Part of a small language model's weights: untied embeddings, a variant of SOAP for these matrices.
Each number is 500 + 40 x the weight over the matrix's rms, rounded and kept within 0 to 999. Layers, rows and columns count from 0. Numbers have three digits each.

# down: layer 4 MLP down (transposed), 1024x256, rms 0.105, rows 643-662, columns 128-191
# up: layer 4 MLP up, 1024x256, rms 0.102, rows 644-663, columns 128-191
down643:478526487460498572462488479543522518502566496493466505500508520496483494531503543407462483528503498479503494494501458539468443497417518505476517496512549470586504508536534511519481529524471516
up644:547511497478497436534516559474459520472546471508465483582573518438453573524467486508569477562577531584479529496491583479449487582521533570561552460527450547524540455523502482427492575466430542
down644:476522382410432486510447533525436534536535461445483465526539564487479458509610496480500554511547558507518543485526499521489525562489445502465472500422468447485476425590485487517466505562533460
up645:539482480501499456525474510488452514519565453512569494533477515580549507526485419504459489444472478524546516470462512518485539530493554462451521541514515576478451489513446543446448448577545491
down645:573505448551516485438451437559559454560542558526540518595471438520507450554505550502452484519498465450498486478487476469544494452469461453540492516485511496503488566503443547466505526507466492
up646:392523496552472499543428495559536427458485494458499485469506503511474523573557506479507529478565473514461486545470510520494540524572520490383484488601500502558581564484531507503525566375529557
down646:444483558521523473567510506486521484461437462529503560468527530574490501546502494539568525482488468462426499462542510503478509472551533497503479509540483569559555572437554448464490590517469428
up647:470509402500400461533521479517513480542512486463504468447544508467472375548502505494564538505456493607427532476522493477467441460510535508508477535482449530499584522561480481480465499471502493
down647:522541560568517509517489507470509522514475504569559570496455450493539586568471380542530441492486497476484525528549535597443486455547472510550515532525477497525509493455515527493511500526450540
up648:453488558528551548510494514511432521515465488481502444489499558435471528448534556436522419482452598504524442445438442472485493487537521520501560468536467499450444495509564499515490577558456473
down648:485497495424517505478482458452445528467443578522498453511404497546514507482602505479473461505509495490555471544572515499508525547466453501533471504530521508542476465529476501520461504491518513
up649:538480560497451497507422521470454485488567444469443465503533528539537511446470543524535518527498482535455460538544494537456480444469508534497490502490519487505490502544566458513495525478511497
down649:532499435530477472527559483510470501545461459550549444530574501480455559489551518488550437400475466505589507511509566488450530476547481553523500501489518521527471542470579473480445530605588502
up650:477448444497463495436531440463425532459489454513479459539515501571470596542504520494417508493525500521505538510463478475500439410425456578491512486515559477508580496509525465544413471480473460
down650:569496564447544537618521512483538494564541474480478467520508589532491456488480496489488536545515545569512483495498577450549614524480499467499510468510444498558498521502549489518495550642448436
up651:474490463521509529512493528581600505574562538522482475495577456447454508477569447501455474445544500532506451460504467497448502441469539510452435476476468482513516601550473494456461475464508546
down651:472553397545505431500504515494468567506512488513524493523528463472437515518483527466488488519498488482527453529511506505581538520496489525510478537472515455460494443516519520475460541574520457
up652:420502475516503526512458517436500503498459519504516488514499517497502535538528489469426528530508509469505552481530531513516498501558536507455487491471476601508562482511490462435473447457514523
down652:508578504429532454493454460532499514493519486476536526557481516499465483498525477427526443556528507503473524508473478476528540471523446484540542492504523548501461473611531510593528496448546510
up653:532529515555526461466473484497564451466478533545449566522462469487466508474540535504464523517554411524483558500500468497535489465478485476475475483558520564483473464472477499529529533484560587
down653:511394532531462478505440516514442515574485509505526552508441534452519491504535506537488464495415496500553463442413469498541492577452503509489484457424543459504540480511475460491544448523498539
up654:526510512518531513492503460534521428405525556420406541573523415557468495490489564482445479479436476509548476479523531470472501417438523518572501529528466513503524442531477493515485510460521427
down654:503489525434455523526539483434482497493516479555528569410569359492436443555486465562506484575505506550503510624511523521538436502535440646422523535533448469489452495511512541540438456503507528
up655:432448486562424569508505447483407508472427491388487423572476487451479482494521493477460458463544468563455572517512499490495492516492492496477432444510562538470510445505480559540505410538476513
down655:434504472498524445498491582521475498516459486525495586514555517483551447464516467478470466529545524456478546464411466470547523466469511560505494541441415521517563500468452475525511468514527479
up656:460498445534430471572530470555514485512553504464495523544483445411558469524502506483497474486501602533548465455589497465522507430538466566494501501533459502539499555585483505563448520524499554
down656:450510467501510572519487518484480552509568449565515451537481488538553472537505495488456541419465468489494546496518513469545478508469570523470572502479432487498458493563443500475480497542557478
up657:508479523480449443474505502552474515444522429520465459529535458466507456422551553460535491488520449454474456466517501416480482490473576483506604540560551479530483538436457473519454524481429494
down657:428529492500568481439485498458597466457519470460535540555500467623466486567435507529498493541477486497494455450584497518449436436554518534503448556548578466492488511436490522452494508456555566
up658:421469481530469454488482515532447553442471519523469521471488514543581481502477478554607462497459534459434510493526485529516509546497508497507488438532485480469564451502401478493480447490507495
down658:497459539589505569504464514441589449481507507502418521532536490513470501470503507485437540487539531544503499478488501508496473474474513485578496526494513473566527482539538513447487532566502469
up659:569416546531538488499454473551494506546552494524517525503588469473494513465485453540550507478546475502514504502603478530469522548569477482485536529482495460432537495547422492431480586519462535
down659:524515487452487439494500487542466506552432497468459491448471412473493475494459482493579409505432442516530497481534516538488444527484447496440531473448449501359514501504539518529474455469488553
up660:524470469493515540468543540462518484386389616498452506515509542499535447552471474528472586523485509472455485539484483492543538506446442541471499513464457486477521447507513494525567525480525493
down660:470470469485520508520478446500513549551534448477546426543594584529516492567579591563543374459480462549580456539414579476520505521569450453497463463495427510468534489536456461525588541539515532
up661:480538493523519539516477462369463510567534521497529493483474524486459508474468493563478507512497447500412505406532531496540550515563494464536555503555451542454500571480569485482509524503536450
down661:491475512535503506548502532515494472498472512495484477400535462572491488495541459457502516548542434534508372533459518477439497518509564417507479508436516550496475476514524502494465462528488564
up662:471483482533462466524587535467544486452489491494519472473481531491494529554490518450481432483553445470495495440476498481470526455548510464489552490545507533507529607512531418474475538491486445
down662:548555531447492574430470518528503504539587537542533494474459508455490510517538537482482465557544527481545555522497446522558469503525519578462584457483563484480455426522529481542539487445481506
up663:463501504487509531496444535474487449553422504495472461485551496505503501491528448506444486475492537612380479523472559497502452557461519536498456525581482482515485474492488532547483493436467448